{"num_hidden_layers": 13, "hidden_size": 256, "num_attention_heads": 4, "num_key_value_heads": 4, "head_dim": 64, "intermediate_size": 1024, "vocab_size": 11534, "hidden_act": "gelu", "norm": "layernorm", "norm_place": "pre", "norm_eps": 1e-05, "positions": "rope", "rope_theta": 10000.0, "rope_fraction": 0.25, "qk_norm": false, "attn_scale": 0.125, "bias": "all", "tie_word_embeddings": false, "parallel_block": true, "init": "uniform", "init_std_qkv": 0.0171, "init_std_o": 0.00336, "init_std_up": 0.0171, "init_std_down": 0.00336, "optimizer": "adam_variant", "learning_rate": 0.0012, "beta1": 0.9, "beta2": 0.98, "weight_decay": 0.18, "lr_head": 0.0075, "warmup_steps": 430, "schedule": "wsd", "decay_fraction": 0.542, "decay_shape": "linear", "final_lr_fraction": 0.05, "batch_tokens": 65536, "max_seq_len": 512, "doc_mask": true, "train_tokens": 450000000, "max_steps": 6867, "dataset": "wikipedia_en"}
Each number is 128 + 32 x the weight over its row's rms, rounded and kept within 0 to 255. Layers, rows and columns count from 0. Numbers have three digits each. The size before them is the row's rms in percent of the matrix's.

# layer 5 MLP up, 1024x256, rms 0.0543, rows 714-741, columns 0-255
095:113076133153140115112127156131175154132121093167170120045082095100096146160183094111097098168096137176141127126042113133137135193213105213124082113132046198117089179179167132126140172143148088104094132113195133156110141101140159109121116149122102112093086122138107104112162143123133161140140119134094103140129129158115111087107162182118117141116122155122089154120124123104174058164128155159171095188106143186145161119185095169105135116181195117140153102134114136120056155121119103130163171140154118098036114111134159145170067102171066168111115156101106106097111111111094161084117155138132111164073139121160125173086119201096101075066158150165111080128122123123109112072161120116148115152138138166161063177151168090157115145121107100113137140100145146142104130083113134
103:115146134143146161097144136022160096126181107199182168141075175128187098106146081174133085115140125154127168126123116103144129166102159105181146160158105156109112120131111139110122081104147149174122044166127144102084128095179038155135118124081069156071150194101082117073076080118124133097109128147137155097154172192154134143170111104162121112114048116138087143116178143166159091118096143119160169135105129161137158134122168112086127236108121116145158134208148145109191181158167136089151131107144101098155089138126135112122083119116099084138139122110165157111131112052152101140137125098113092130154164145118101144184134107152135121126093137085119091135133206072140144117157134129123199160140147102142107161129111132175085108129108123129104128087152174064107111101128168
099:082183159146182106079200149098128100167174124139178157114140157172173102137255112136132104104146102153128151128179118125131127116103163109066131138186076173078086117161078200140139157102147108140126071144137149122122119091170049156144099149106092138107208122143142144105091095086112193124160091127114196115199177118165167155134109139062116110120107162107173115145191180083147133127110127181136072122102166166155116081105158107109122147093108089097140170167096068174157145096121120134129132072161126105117142136124120150106011105132106126109117123164119139113111105087080127150139123140103147119146148140077120135166138079145122163132128152125139119133078117100120134115103093129144163150101118106094123165097147146182128117139147052124103106073148122093114185116135120
096:114174136136141078129164158087140159082085066098150110151131114101090148113136136162086192143107151139168139146119148079156165132102116117133078114143101102073138083127222139079112113115123073114107150073070152130134143089125151177109171154125102152133171172078116153097123126158120153149148156088128135187149124090173181127084062097080099128129110113094106121116133108174131083108187094093156144114169110122111167126184096092177130102124088105124142104107118165140167090129096115138105131136145138081188130096131198139192116123134108098132165193093092151195110139149098123152132083103128130113076097178130168055163191138126195087150114094091116183158086121141143205110192180193132113148116059120124118098092131128118130108073115169170114060136124145106118145104105147
098:109147107112123172144164167148114147185120120130163151157158121156098128137127091166092090157159178160102099129147106119177141156164147147121121151110112119142136074044142159064039117088119100155156104089020137102109126119163117105099069190116064158099175129093074115125122199167106140121165128076088145166072101166117124118123123174138124100160176160110135162144194095132090116096059153136125063166214164088161134132126149161093131163161098099116144138109165112167125129125175138128131146131108170153178205119070133136108126128071113174104121167088121117093143197153139123139097156149082135138080143123111115102100148111122138047138122168128208134135104141117122111107154067132159136118136098179136131082188116151129159115138114080097094094142124143109154064104104147
093:120149077167113127183130113169134121107144099184169119087194129116091153136134116111048121172092156153157134132126162111192089147100150130152063135112152098096100157115170141098130078157209065120158088092177073137188045146189130145123123180106177099161132165150125195094130119094097059095140108118139142108118141124123193154149171169087166120152103116112142134073130124149074154157120136088087095098159115146125169102190157090106134141110148117123210111092105177104175117153108118100140108168130163116142061084127175092132144186109125117139141088098127125114129122135130158101082115126168161137095133132117126094152132041159109111133126081121142147165125071145099139161105132142124113159150102187071094153128125214151182121118121127108058155150148113134073127086151170
093:120167137152099110117109097108140196117185061112179138115103152159144144083181123106152215118158060129177137078149105101093129120113137090116117090152085096039103141121105191152154103162173093155102127161139124106138109149134176101154131099094189138123117115096099136150089115124193071107155144075128095159152120058086201119090127147104110146171180138131097090120084169104129116125106128081128104154195148094138177119098110130137127114143108123117137105066094206122143108144126119151076184145172148041181133176151180096127112136075156105111100185167139147114093076153091143148156115086175152173153124143123095122165134122122125185155147113182167150159168108133124121136107156162085134182089111146126113141098122139144182085105178127104111140159151063088117164086151109
093:116151109125111078112126165134133148113182124186118067131143194127074131201159142149135151104099117171132168127177112151132169185145124086113142117167168158088142113145102158141130148128139145190082161137103125209111162158158139100131097153087127172168110132079062115111083162049212091158139135142127129163148080147161198195166139118120111113175121117113117122051093128087155146108069086118201089086127138149171139143137136113100117200102133123117114157113110132114133106091095132115114158080144123137150154147067148102139099157132167097103144080145127122116112127118126152124107082118133146119108137170135076103135192147176101101141158130188158135135109072086124124118147169138147117114139169142034114146172093126155164161069037065104081105156141141095083132126189158
105:128122088141134151125161165106116131105217125130200208151132107151139138167193126153106126124157121143091150121114127064111073143114151091106088166163108131104121174201149153203130151130110188116189117073124141145117153083163145105139094119081153095147209156130080139085155127083118087118176147165128150159132117178150162077108183140144139097074105143105124119133162141063159113144107152128111145162139115108108135177098171149157168087165078102137093145074142139148121057161181124121161154152189101113168139171125150136072097106103120111186115106095217139085143103188125134143100098150100120125096100139084106115150120123098135177081187127172137083149152102164112076144141082116131115074090130130105108174150106107109109063098140124028109143113106147105134123144086116
092:115103177142101198193059124115135115120133171127168154151118118096082180078090125099126133149153169142160170086143142127085106123123132111123113118075126089119123171085144131146127165194102103188152113052092118122149082071102095149160106095132093116118122126143175106075135109097133143100109101095105143084073095151135113182108135159135068140063170121158083093124202080120148105113169160074102098133183151106205159134156147180176099106164124108067163094101125103148148165229158050183146105145133148109159119137118110134199134114136127167150160088150121097184149139153128112152133093139109113129103176163099116084114161131100139091120204174137150129108154081175096125115152128139147089160126116177122143090177117175120087177110114121090109142111107182127111184149109122
093:142211123147130168132086131136133101160148158065175097110104166107105127153105113128086131155097193155099123133180101080176110114150168072143091163098124128075126103133141161120110182200149172138135117075140120127128136105207125146062171070113139099154152068156108070139184119105095118095153078172105146145097180101058139100119084128153094073091117144183087128119120132136182151116129216121173154107155136120135137132130185173103124166119098140089120149123125117121113109129117050080133143144087157086107116125191171109153097176142134122147117131089107102157106125051125092168155138160173128100161123130131116075092118157097131162112082128116148170099129078145132119160128152077126093154095141176087076146145087113153156194066171187126137110115104140150134166090142200
109:066133053120144147157168059119078113133143137074103141141154146102185122104121069106107114148124125177128113143097103103100142091121166176136129135157125153135176109113124145179165146115161090136102185140071151132127111159144164110148161139093133162100159165120070191139141115107160137070197131061135179067076150102142197108131138114048136111127127167173163103132172121082133133087114151133104067160119215103094101160133131170138079155114118125167133143085124138129138144137136132100164179121133141116116129165144222147147132095109103161100090087149146106107143113122182159127150090146118129189099125134094138064107093158138097121114109135170181088140134116208112108149177111162182139111065137086094101126145139118129126016153123046131127154146092144097117182161128119
101:080061137140143112123137105112168167123136183121095124174130077168201082118194173160104154127174130153202155144121150158060121123084141135130083108136101174135136116120090145086139143092114140113109099107122127098154177107142111093140109109127087107151104134130122139070135105143103143199128069129108229159170127187131179138120136185150111106113151133095138122145087152083170144092074172193123140090138164083125151119110125072079100137105083133087125121107098089150108125168059146093182158126137142121178088104153109145073008089100125166139145119150186121154186135123109072167101118116110111128150110135164137085109148107135155120155127093104155127144052164137099076140180196142134110092136147106135099139124115162182092119067112114081091160161155132106103106166115108
104:089110140140082147130165144140113079112110100132137141084144052117171155119196208172156118115079137142164155135131144123108150139152134098119201099204135161078104115124084143134147128133096100116127104106159102158175085151135091145141171137149138112132107096133131146104109082094123103085125140137095157103123133109093132227134069136116141105106165104191131136096173148111168057118132142129158097148161155101125144198099175159126113174136187084102111138140078148120152097128050157090199082117074137155116119163154114129128103122173177138106151135167128191088151153106140137142131089096100132087113139169074097137152104158182112176110121133103118095085100134116135128054142157119154097138121116121122132129203149092154070186172127062001121162135136133125089146079165112
109:127077215120178100155147150120095189073118164140145171139100153142120213140153162131077182166132091124151152158151114083012127106149142151146118172163120125116091091071099195109097108108152184129160085121126145177143204080134141159131171148107142089169184153121111153106088120140153176075106162093066118143114124061120114110045156151070156136174172104141090131105132143095116101150153131149104121153179110143113134135118172122173133121107059150142098125184180126112108142158098087098127124130140149109086100107139137128078143142155112066079080129153144172135117102099145073096110189102158155161114142140150132120094092132135149129085177158141146162161132141152142131141117139171105089148070110082123099158108195124105128135141139130056178121168147101132113118146124061
095:102139110155182180107119179089155117151173141150127078119174118182115119144140142146082149192160141152196168156150102074155077134154130200146062186076101130153155066107121145120135152135080157111095118152013152164133083120139152139155092168097149095157132129124140160112077120105132112129165081155142122146161130145109119094095090121115099161086190138104151155118115167168083062136137122087166106113152161111156136122122151111120107152119117166108107145086125121157119202081061109182082098186141109097181111131093115111179110172071111137195165086130086117127129132150055154141108133161188133104119145143095141087087149105114175122196159126110157144144065127062132175118148156094119133121071068105107092178155102137137145121093126083134109139117146096107116101180152119
104:074046080148121135182099086140161164116205179167141108122103100138127105130150140089109129160146107116141109141110161142078128093123138112117072203112094155078144091142090110115161168086117158157115089159112116154086132110122114143124089188110144100137199067102131123110083143154129123091163174052134122122130176135155144160083124093108150087145115115109136130137116127120122105124061158135090047199148183163105118151171164093123108170071147144147100128172144134130074116160157132144063119169125135104080143164115159163114119126162120131142148177137113097148072158139124087161184197117131112184100101174067170097097094163193205094124146070122153118109115107118075131104169141166144158142151145048107108131107169149113093079102101124098153152162115178143149128104116068
100:122109148166169107124104129105104135163188098122134122067108088097113180145108182123111165110119089111086131104138195158080104113152086106130114130140086059108187115091122126087135125085144198119167168176127157176139120098147202140064101165126108134135104152092131126107105082143130140148132186053077125177132110021136121103119082142132130078139146079140114168096078127106156144172122185127128100049153125112191169091084117117130119079100144149112130114108201097070114114166146116098079148142105129105136149066137132118175105106116134169127110158156145158109121100162126174160170154120124177205115111170099119100055117111192134125096121152176129146179124153151061167129149100152127104105133115168115071158152118139107164160101099133106158135136096116153072164135187170
102:125106142133132088088158141112081132141074179161079135073102115095114141076153160113116146141052105147096179104108172143157079128129136083160076187196145149159136123166100147131097136150109164128128068144121107180095110089118159121110105171097129157127152125084111140116139119110131193117082156128052101123112175100101124115188146142128177165183137156147082093112164144104163160167101129136153124126158146082115122110079135099113129117069139101123145076123147119146170145168065096149152112182175115093134182127060212142127099107205099150124123086050143135103140142147121077110147114099139106166171116089124154111185138141166088118182107116122182147192152124094108125166189110119180155077087087145174127127094158111171165177158091076120117150128156111063161109117091172
101:084169138110114151079156127137142131123112187207123027152135143126143137192145153106125097170067111168130181142112105085076082132117124110146091121157137150128089104100150095107120118161159145147092087126126138114102113141134193115112127155102177079111104123152097046114093169070151086133128113166069167108036124158163190134137125115149136122099160112109161103130149131092114141167064130168128125114137106180148126160187108133137108177102140164149115198094152169114189191135043074098108134125070157120112132177088130159113078097111153105172129104080181146102157147134150148123192112099127156166154104091126125125112130168173127143054152105153147121115111158131136153139093113130204125188120115168107079145121123133112160184125124165074135147117103142147043145095164126
091:118089066149078098135157100201061099108168101097112130146176118145116125112122135144175163192148146141158151108054107111156097120059117135158089131169137115119146043127097129121105085092133113120117137145093144172144181095107130134133127111097121177105137077153137163168109119142095124135160130146108124167114135136082073131132081163187118075135140102184190160160098127135141099132093128127131078127159083134171110103070125104129159085156112179127147091127168111152142091117081141124103075116067184159144095084142090136102102116134121133069145151183178182123162156094094113136085119123154158201084083139168163110183126069164173141096143112157157168061068218079104108181160143109134142131120110208142131189124095146138127127081162130117108100106092157136083111151128129
101:169087096157109142115209122091129105153129084119191077106152095137105124145124149166139176149164123151105139092123204138110122171107106202137098167188136064077109057095149133103096083127142136128158152111092129134172114111113121221168149190126095132197149108092147161107117113131131082104123174086153099147139129127110105138123105109168112092164142111098151185101051146099142098122097160097123084112172162168094193116095136165168127109099129093115105136137127158103152134081055071123088119095099150143134118095134168098162163113142144126130143122131128187131089149121111113156172154086093063149018132149126125177147073144137122134140164134125123124111140183160124129116183227143131134128085172108132183139145121071107127150087145156112121091181127108063170132153134101
105:095117102164141167151170142144116158118090130134119079156116159138090189125152159162131131112124134123155127165117162109117129150159157113127124142144095139103104095137138138179131168112147111063157204049136135201140123104105136127157100081086178065171090163133137171143145090181139145170068108119050181080104108114140143125125146154121150135119173118152153122127105122094041134077100150183151126134134066125134138151135156155143143151135112124113143112134103154146109089143101110145155072147159137136167070167160098133095111131171095141144123153044115103160145055063177100166016131155170128186145084172152083107150150108181095098147125151124146132122143115083131106101033106137141151073085088129142077098172109075158110062129096096119136094114116191117145164155082143
100:155106129129153109096148123094104197101143141151162116165133163121081151084147153096143197074147104106110196123061117130150145140119127180132081195130140083090167115112201142088163086151138222087089167134123134140121086126149189130136062119122159188098084163123135103099101142136108113112127143141069118107117143152190117127106123103168135055102149092099088158151104129141159186035095096146130201094145127111137120120130074169114092147101125126089128170122111146134133103115060114104135097176148127158107127164179102151118105200107103152140153086161163115137157091118135177146113132084135121115116171109129083067111114148181125120106166097076158202139140114166114126145076173090113068085123158151077130160148124138197189134116097134123129151106107096083067146138107101
107:104136104150096083098195149132128095155115107089121138110058128134120177126167143195108156172174101102089126162123140109153171125148197081118117184160157124131153124175104184181108111119202143156159248122142162084110128156088137110149140159129130154136156162098087124186072136107115132150086143134141172142133156089119164177129131108159148126102119086066146137120074155116112158074147118155125162137107095081088123137060163104154140067112099162106126175135123166143122098113080145043130071131129118130132055139118060120087127114127128076147141118112105168141132168103143129142076096082122144098086099160164143136161098103197121074115153102148133172096090115088131124107043161167173161139113120091147113157160115055103108120172146106096078093137106174142098167106122110
105:137136170116082133115114146092152126049122176115161137130095125098103135167148122143132170130150114078130167119138154000089160127156116153155144146140135147143146094109101176112131158146109134142191088129110097081169133124089117082139104146132164067176135145116129159135102117158105137108087138103124107085171171114115192128091122122104124139127144125183128207103119100086107152171163147175153153116143096126085121114158160088148162190113104101150128141153083122132093126148094126126145119078085183090121048093129135109130185097135104160085145077057112187100118142073129122174147109138098117152101120175094176174110060146155216143129155147106133142157157165128133180150124179113131100243103156136098123187154100120129143131096109130138127170098106087132137137184033101
096:124116157194084102124082047153147180151143105137170162125140088128091119138129118127102106146114085156160152112113131194148178104139130102190060141107144075115183111124140142069165140101118120100131136127106180103125173116151103085109129074077124187074165154155039117108131124142127111136168180094127120176121136105099114129121115193125139031116084120122096132151188065172117094142130155091105086167147127100123151098147095150120101083131158162065169088095134118145142119111190123073134122125106175121138119118137165120170089096123140150163045134163202101169093140114067130143096171183136098135075111122113133108166134103120121124133088098141159120141102138140089148144120087190104170103118132164157066138115127236168133081107146095116131112143101133140128142125179197
093:101094159132130149150133088099118191068094149110162089158140085092083101167139104109156119165158163137159206047169148111098106171094111112211046107165110121146122128124131166162126089143158110111175146094117130093145121172113083175154114135103117144168148111130103119121114133110092130170095120162090118105153136128145105154127119108149178071162145155146121133128109114134109106151182093150153147179138160131136138090095111143111145158121045206131116141117096144142108160106113157076179173135069081109195131197111105091048134215153119104160116130162123140137126121171152133146137106134141146092127050148110148116148121093188073160103153151116154093118113163119071146160042173104174145155113087142132105110136115164176062099088116120104137064119135193158140098148075099
# layer 5 MLP down (transposed), 1024x256, rms 0.0545, rows 714-740, columns 0-255
088:129171101034134141135090104127107134128127163104077142181150163138189146101094148137224170077158165151065126083162099132128115101068124118144131114159161097115184104096108154180140078126115176131111108135062154102163159120098088187143158097104194094150155116137126149153138158111118082115137102111181135173104139087143146142162101098115098154182188111137165137111094102177105190089136143140103119087145121065086135126063153087145118151072117174110112131082136154137167146106169126145141102099065116123191103175109070153074133126086152073114144137152138138156154138115174150146164090113116138109140060119130131106162131073142180181136055104107144183126102097139160167155118155177126138116115102136080141066145092157085153127103154156160111081136149105148126104159057158
102:080113189178110022122163106146095152133132124091139105097139182172115160110113116106109124102082085121115122133146130103158148139170108128140151108158096163118141126174047101170162197140117131135114180133169103138123177203115161174194155129134162111199074130137139134119164161137139137113157148152076131089100106127122151081180089155066061137170164089145170133113132094096141150182172078189158095138157171152164106133134124152142116138218120124134069104130120108095072063116086166129134059131081166132082157095121110095149140194095129211120161113146096072122127158133099144080116130147111103084110121080168138138105137133173129169146072117089091131159108151081119114111128139141087144112138133087109102114144167109145146122076080117087092097171131117181163134117150143
100:158144106175141107111151106138061140098100118105107124156073172157131153149088123079102115147127108179110087125107158115170087162139149123140107109210119067171129119108129064114044118140123178136106117106110172116110133079115093077118105107093128120155084102196171130094138093094121145100190138172049136136045133102120105119137120146134098168128132106142164169108088110151152164135109134188140129177173109147122123139143111075189178084141129150163114138166237119130142128165156148115118084133134080167133092118164142129152129178120180162095156100139089128164105132120114134107142156135139066122086069110119154100207112174129081163090133103175073191099163190088170137153131151091124108086132124085115095186157159096106132124095145135186147103173063114098128176107128134
093:151083142196114177102077105166149099168187165124137133108158136137187084158109112105133088151182114116061101096078147144120097127108126164121168097109132124166168166098050093144126140137116178136119117189186119099135129160134108087122109104098097078132158125156123108154157082109117106127149114121145135057114148193103103102134178131140156152134132123164184129080147138068094168145086205159122121123114181122144101145100147139073117136137112170108140183161136089092101127090188140139166106055111166153091109139110041050123172152140171131133101117138135099109135120110130110076112111165125152164153151111084102146061053115149090202134142164152170153167173135090120089135054099080092149177132179076157105159143123136126135121134157079105104190138106127156138110157153093
102:123112197137109098136118072131140108074134157126085122122086171138129147156104156083138122177134064131143128092136116140078072070111107126129164080171125067126123170149164104153120150102154130107147169124205097113133128091137116154189191069119148104162135143163155194108111060100221120072070126213152060129112173092159133155152095117173120200094150089176109119086106125109150139144114135127135165106082125170126111089106159116235078130070135161146127154135092130123192143095108122102153106120153079097108097150119079109119147135122105096141111135117168141177089140114108123085122130079169124100179106097126100139154142163156105149102149103092090111163146168120105187135092198159160137160126168118113103156071137116152123161121141194141130129158116122086077144168139092
091:108107182159137128050115155110174073154130176076179155156090133151146120122176128130144139087156153111094144134105053118093132139123060118065158147147105143182181107106088093140164193134049156126135195141023111105104187114112102139093097055133085116103138088112148054130184181166133206161123176148129131131141162152096101106102111122171122115116152114112109131138162138117137089098136123179116145162108159066183083123126071135121117087147119140144068168171157078131134201123143130168144102120129125096104210138129109087155113127146140156128082214167116110172156153141140102130158097094110090110169145079160143140121112182076146143095095153130123117109103158128137127074141086116138152123108131066133122112135109091160096166113119122131163080127144176157151152119143112
092:155122171044107142115192137110143090146084175156121130161162084105086075134039123142156115125109175158107121143157135131085107181143103142097160153135148130242181120140110120122156152064071110128124128089184116189142111161122104196154088160177092175138132153092161117116156098128079183192153145138138195091131141173114066143134123104102156081154081131088174127136144144171124159132154147148149131139033120164083097122175137160093117183073175107141124193123099121116091128078049109094150115115109123159056134076109117137133186138162152159162098092120118134144131118119161149115133166200113060118096158127137137104128118199119119111072131129090137084093136109100129139102139085112121099129131091089133099112143121127147095150126115128147156121098140155157077105126106125
090:171119124102146173158174055113142179161090136132084137137169088126134161114156091154142098170164213107083084108107148072116095159127133149137099165158082072167103147114160117099163139127162109106162139113130100077098116142138148152127160128155133084130166128192149176126097114133031131107105145124105113086078132134106117026066130116082174117091117102134164155177142075131129110141152157164066130145158119095122112115170132124130154088184093126136081134144181163134164118151136097111124088158124178096086091125157145152170142153115128198125126177095118134131167159114123122152172175191080149142118128103110135144124035073142120124109123112078098125132119181131166089080069109143104141131172061106173120101091138147123108094158241174149127148143144109133176139145112124
109:135163148129189086140115119128165149137122173119096122118082199114185094088056167136176138157093133150143080139122109181110150158153121157101144138135077168098126139074115065074097132098139050112089122153126156110170084185108109121166166118180189113098092122098109155163086106096145145110111118137106126148104150054100104123084131111109124126171112136159156101114151146169133158119157118121153156158099051124097148100179177085106100187040140115153153137187116094133163160178111158156126136095165110089123139133127103146109099166131182135087160069155108124132082114079125145139148153110161139156123167175146138188172146108182085138168060093119160150107068184138098171102118181151130109147159134081091130154094114137114105125159092136185122068135126111125131141122097025
094:111137081095160097144146115109100163111106086132023070101165169143142131146158148117111167129171107158101105124111078116134143126161148096101101142162127174137110093149077165148131109097202091087133123199150124140135193157195132172128149154095218119146122135114084166152136169127112154148170145135157110150208130096148151104108103122083165123142100137103166167092097189090123153126094127164132116162060117142082088143124164144180131151091120106151122176132140134112110091059095184081126087078100089111088118117107102127119091154118171048094112169077139157111100103074158096106125124110146090094128100091134162194120154122164170171165108056161141098102178159075152165125114147122132210129134113096131137156073117090184139129161156121176137127125163091155112138143139080
092:093056133142136109126146114061129133125136135136123134144176094130132155146126140124130109167160092134187157138052158125072162116133105129084146099108162133160109143106146129127148038141079034099157138143131175120112163151129082185168039161105133129087161185120135134122064188146126150135120123125135100077072100143183115131111193098063166146093133148121185148136226093120107075179155059154104142192125083142162123110119100131119137111123157153193157125128139133141110127101166163148143105097174126143139100139087132160108187118128118125109142139164193099099165101144169142088119060104077075100063136120137142172126124060159128093157183118176107129116160153105151178130131140163142165118147089127151136123136191124111147086147109095111128121087159097127155119124140044
101:179123171119189103098112152108165156096115078145189109119130091096091085159118121212167112132068123124115135094091125100152110182135127179086122139108138093085083142202168095153114130077140198074126083118143090129125148026140132108091116141137104190156172103149168105134198152149087085153053145142129186156138134141165085139151102172216111173132118119165092179149131142151136098111080114120182150141110089168125109096111163131123113092162090170124130173110164153117181134116128104124071195151066105122128095157113115147114083147118158102165154188153169161141158091144102094113175130077107194163133075137134086139117152149152111122116140157095104122114140113098133098174101126142170162094086137128118094140154122073145140149189089099115109105141105111097125075083144113
103:111129171135155150206073115135173130114107116098145107127129114098159110102112073125162124186136097135037139067137147135137134122135091110135080111105215117140144144039115144061136157118156045137147119182138140136138133221167156144161153081128109120146144100160114093104110114075101091108136151128176095124122136096145168092115117143121135204156103117123102146117113155128110142148118105112171109168096096110148080152189132130119148192138125187195144112104107163109149112144155103127079096170115141161085223108080089083139089199188146059112126134077084169145126115098142181153132116067098137159143188081162184115153161112109100141147089162088136161135151077119119119180141118115139148187160108113124102158158130063103141124126108094158138104142103122084110116088154139
100:115163128090171148088107106120090170086118139157132107136122177095127104129130096084121134125180156128093123111146093166156142111125108158132058118110149115184133126116215124111125099146185145130089157134130143156092168117096121142130129130103160149101111110087117079112130075117146119092158191089139127076109146105105148078114143154135120099140071098043084138141101072163109175181139122075157154108096113084125118074178054157166140135121122068158152115154154146176113140114210057121100140127128127106137172096151194169155114160138091085138137136115181130124055113160104166160194154134115130114097131086154124089088130118146155178121180090174185133179214118112072143178126113114129121137124079104115096214104083141117183088099117193131100135133199164145147098150123141
108:091088127056113158130097146070166053134188154124165170144163107133118089046109196156138167097104086093161117088094068140174113115167181062111168128105096195114138104152089167159101197137105167153154142148144144183103139126138166145111137128095143181097086115160121116154139122137106144122145157114119085125151154129133113147170102122129111126143126142066135093136154122142131091114101171100150202137147120058138117137154089114093144079158181099115179128065141090164146190155146113135096157080108131159152085092123116154088151160112066072082115165077183153121147190112124164147147164106143151154132075056135180117116132148105163080121115153100130149108128148130114143134116070127112102153153143206119145122124157050144103114103164058144141146111133123109065121163172169
093:120129148180079119090144113141141104149099093134114176222092185087145124151129087081124095087167134100045106111147119149096184129112196103146201102159143129106188175222182149146097062090094131143126104098120055184153152095145121092133179124116115152113121154092147146134178123065091099136100146079164118097125119073109138144133159131113137135172133161108176077080163102066149148170142160164110121122113141149140159116141081130150152122120157106124123140178101152113121100157123132092159156132152189142066120200161136147029098101152104070062091119132182152106175076130148115131142131106129104154083131133154126140152080139135084110077147103135115125091160141123153140117138080176139099127147200103130127128091157178131135115116132161115121091125115187147099151093081149
111:108070104145166138107161177113071066148118110146094104128107131150121203117076194102118122088110106128082133127070122141163112101156117110130153120157140130153096104165137149087123098135150128133141164051131157130156167072137092124166093059128145194133131119153097156193134077123121149131087084095119101099125116167142089208145072199104083155085125144144131107074090130147124125180140106113167171135090106125114119158062072194174118101209124063117115134154133146145188148116098154104141139086151147195214093164184129097132164116172141083122110130110115130115107189084105137110131108114131091154158144103150186175125124114068149095104177162175111131097160123132176163157099108079144138150137130198072117116145124092170103153157116122163103087138135097152095138159147139
103:141153092077125118124126116125114082064065186088112117116160202118180075090147068130124139143105121186179108164093144126145128123099169162119128129100134088134107117193092143214115093161120124143077104131096125093118093145108099072142134107090143172108143118115156140146130147100156130125117079137169138080137151162070129125121189161130104145160073131100158107140173148163064130110136079167171149158135149129106121126196159110074141190089067111138166176118096224169168128136097152126172177158117136162134119158123121145080134138166101166156138114146153102139159102128143052119132147147127130063125171116140146144183105159076133127091115121076143114107146164126158154129149169153143089179044125131136182061122170152145126081161095112156091113082098138100137083133056080
105:066136113086123153137119106118162106120171100130174097143122091142127093118095111191130103136151141087126120124133074135100141113086153197156185112138163102085145164105151130136186159156141136143089161095122059088209187179147145152143136090137166086157126145097098058103118117150116090137121087142176124118162124088135169163067127188141092106096096151037184129109130120144090071122159106177135118141132132110092135120204029150151121107112080143160083144139118126168087144164134102121147172110134161175171130101122092112129123191109156139100153131159130122154184112107116178093090142162137191133117181123105137120065188157133115135107168165126082093116094155115141133123145118115110074187179106135089104093194121110085104130135107174150061117104154138176063083140160098
101:123119094151131093226127115143094157158100130094084146149126138171158208124139068123137104147178090181152086137127118089137146102155115124135148129105143125119093123124219118121157116090068074090138161115135156139129131173179121054107172131090148110104145076110159142122126082126079087094127145119106075117096107078066170185144140141122124130116105140170140110066063176188115110117173170000091153173121112128140098104127160128109119181157122130131092150119095156153152060111135155060185100110110119111123097173140117047139095160129144151100126103131154126086163183126114103149096113133123171087063153157130135152125156110104182103183187092143054159143137137145139135109138142143120103118134160175130180135076127148149157116135117113137134159103188151125135135159157110
093:124193124079184082123110104078160157152124162209120124120109116121103109134116154142034135138059122118098124129125140198141137131200146092102096156103152120162120211098171136096155108159168115144151143113125142063137137113168131108144118139140145100117104144104132099090152116143182151090125114112134173093105132093178158128130186096093127104178163146089108058072111141121113179106147131153111139096117142124104094077200135180100079160069166110113173161129128135126094190139182129152170142119203133129120167109116169094140131172150130122170172102135101104112133143115071154093193152129087140090146216083099125119072117197123073089126121113109125063167139075172154152122153113098077110109159114103122124071146101148121163145151057084112114139153120061125130111102135139
107:104132081114133080161082122141098095104126169157059163158089158117150192155182100081137137118110103094131120174117107112144109126191162078099133129133120175163113116108137139127153106143089107163175114113110159132027167114171136093099108113095158082145135057148164116148151145081178135188105079135104140064130121094137128104128153167129124156114096192157135090030126174170113137162120105109144108143102097168151091142162167119097122113106113083127132086141098184121102121079120183070178112138204106174117128157144135088114125099121122078163105120093158084091069167114159124171147111126113123109155126136173147141102147157118075104146181225125156169147137088124109110099095128146167126143135159116144089087149156097195124095193095129154106186131178112185126135149104063
105:115186145037168129112078128112111114196142123145136184097125102118157095098098110100159127127159145138087110088090084141119155068114128139094141151096174078160121140103132123142139140117130134116153111132129124055090119118132107119107135145115079119123154127092098090044131176121148126127178140098196118132123161100146108150086146102076106072196074154128063097185125182127166131133142148174121090092080161120098165119137112175147083121094130107136149141070138135143124150154142120138118130171167130046113184109098184180167133176141139110120156122159133135154084172162089149075217127105146108066130215079103165169142137185066137104140119102119124156124123122187109125155180159108103095114142055109133134153116199149152132101153137179202171152128155114077131132103144100
099:145099147151111147162184176125097096112107133117097103116163126085176130123134144130128088114162137128153118116123125112092114111129148099143191082114150164170097130121072123115089126120097140145101158132196164103106197109119138132104158103121130133084162117158089116170115106094129174151168162109079151155107103062120152090151109185090079196084143132121176098159137187131100048076145152072113068114119124070128137155108106169150167079161145175100089090140135116130160129118179145107102105145103113125107124103103173099134157082175197118155148152094120199157115103124186129153133152174161093190084112138121151139088127150088083076202115125205145127131096120141113143059145099171157121187098173099101083131091130111099081078065163098132163147130123212142101148174146182
111:085105145128157175167115119172067141166135104177084110143145093117149135094103162099093140136106105142133102138138057134122109126127146116087160178087192158123087109140109177197144129150123133113177100130108174129125164126146170074110080110073126067126069104197138045137193149138165188137140099108142108164114143122113111081135177167121095117122185184143063124119051080168094107181114091085125102144143124124121104138110065137161142186100185132074058089173091127093129111131175160118117154195176096114161130138121069088113102104181137094108171110083132158147163140087116102094121088131207124139164100107091120158162143113073068133084111133130160134146150111134132164136120118120133179145104131152103155163159132194138147105130103121171150117087182093164115134120106154
102:121138135016196111168170128095080141218136127145158158117156131155120115110125146120088115182154093167138107132117126187136120159134123081138196098132102148108143176216183116127115073149079159116093146123160124112093164105133142159130120103122150203111102122155096144120124162128165127110169098178148087097108086109121135109101136137094086086147117089099171086147160166186125143138062151112127124126067125112121171153079089135137101074111152203088095102092192136119116144147109135141176155113128088131172173155121145157097077118142158116155090163188182134108128106077128110070132133088140146140121127104127105131203181138089114087129127104140060106164101126120143105139111056096182205080180136188133095081134116153117110127134132107109110129157103106135095138068181130
097:113207107176086161181200111104164127135119162122089088125125159103171124099147122117105105149139136150087117159147137090125104150112134189107186117145101172195147127143166136196039141182106104114137178129081106149131078114106127117140174102143077083112103126161111171098093126096091096169124087149128125057114156173132177132183079077115116149155127097115148153129134109048102166098138052141192161042109116114158125197151153101173127176138119108133116101120070110088130125100088169137062093113122107128079125117164105129086126149107112120097142081141101122099186107136158130114144102002163144140114167107145124087127140150169122146141216121134116144129134151121152134118111123116097135157156142123145128176168133136109070124168123160157110126172113183110157134174094098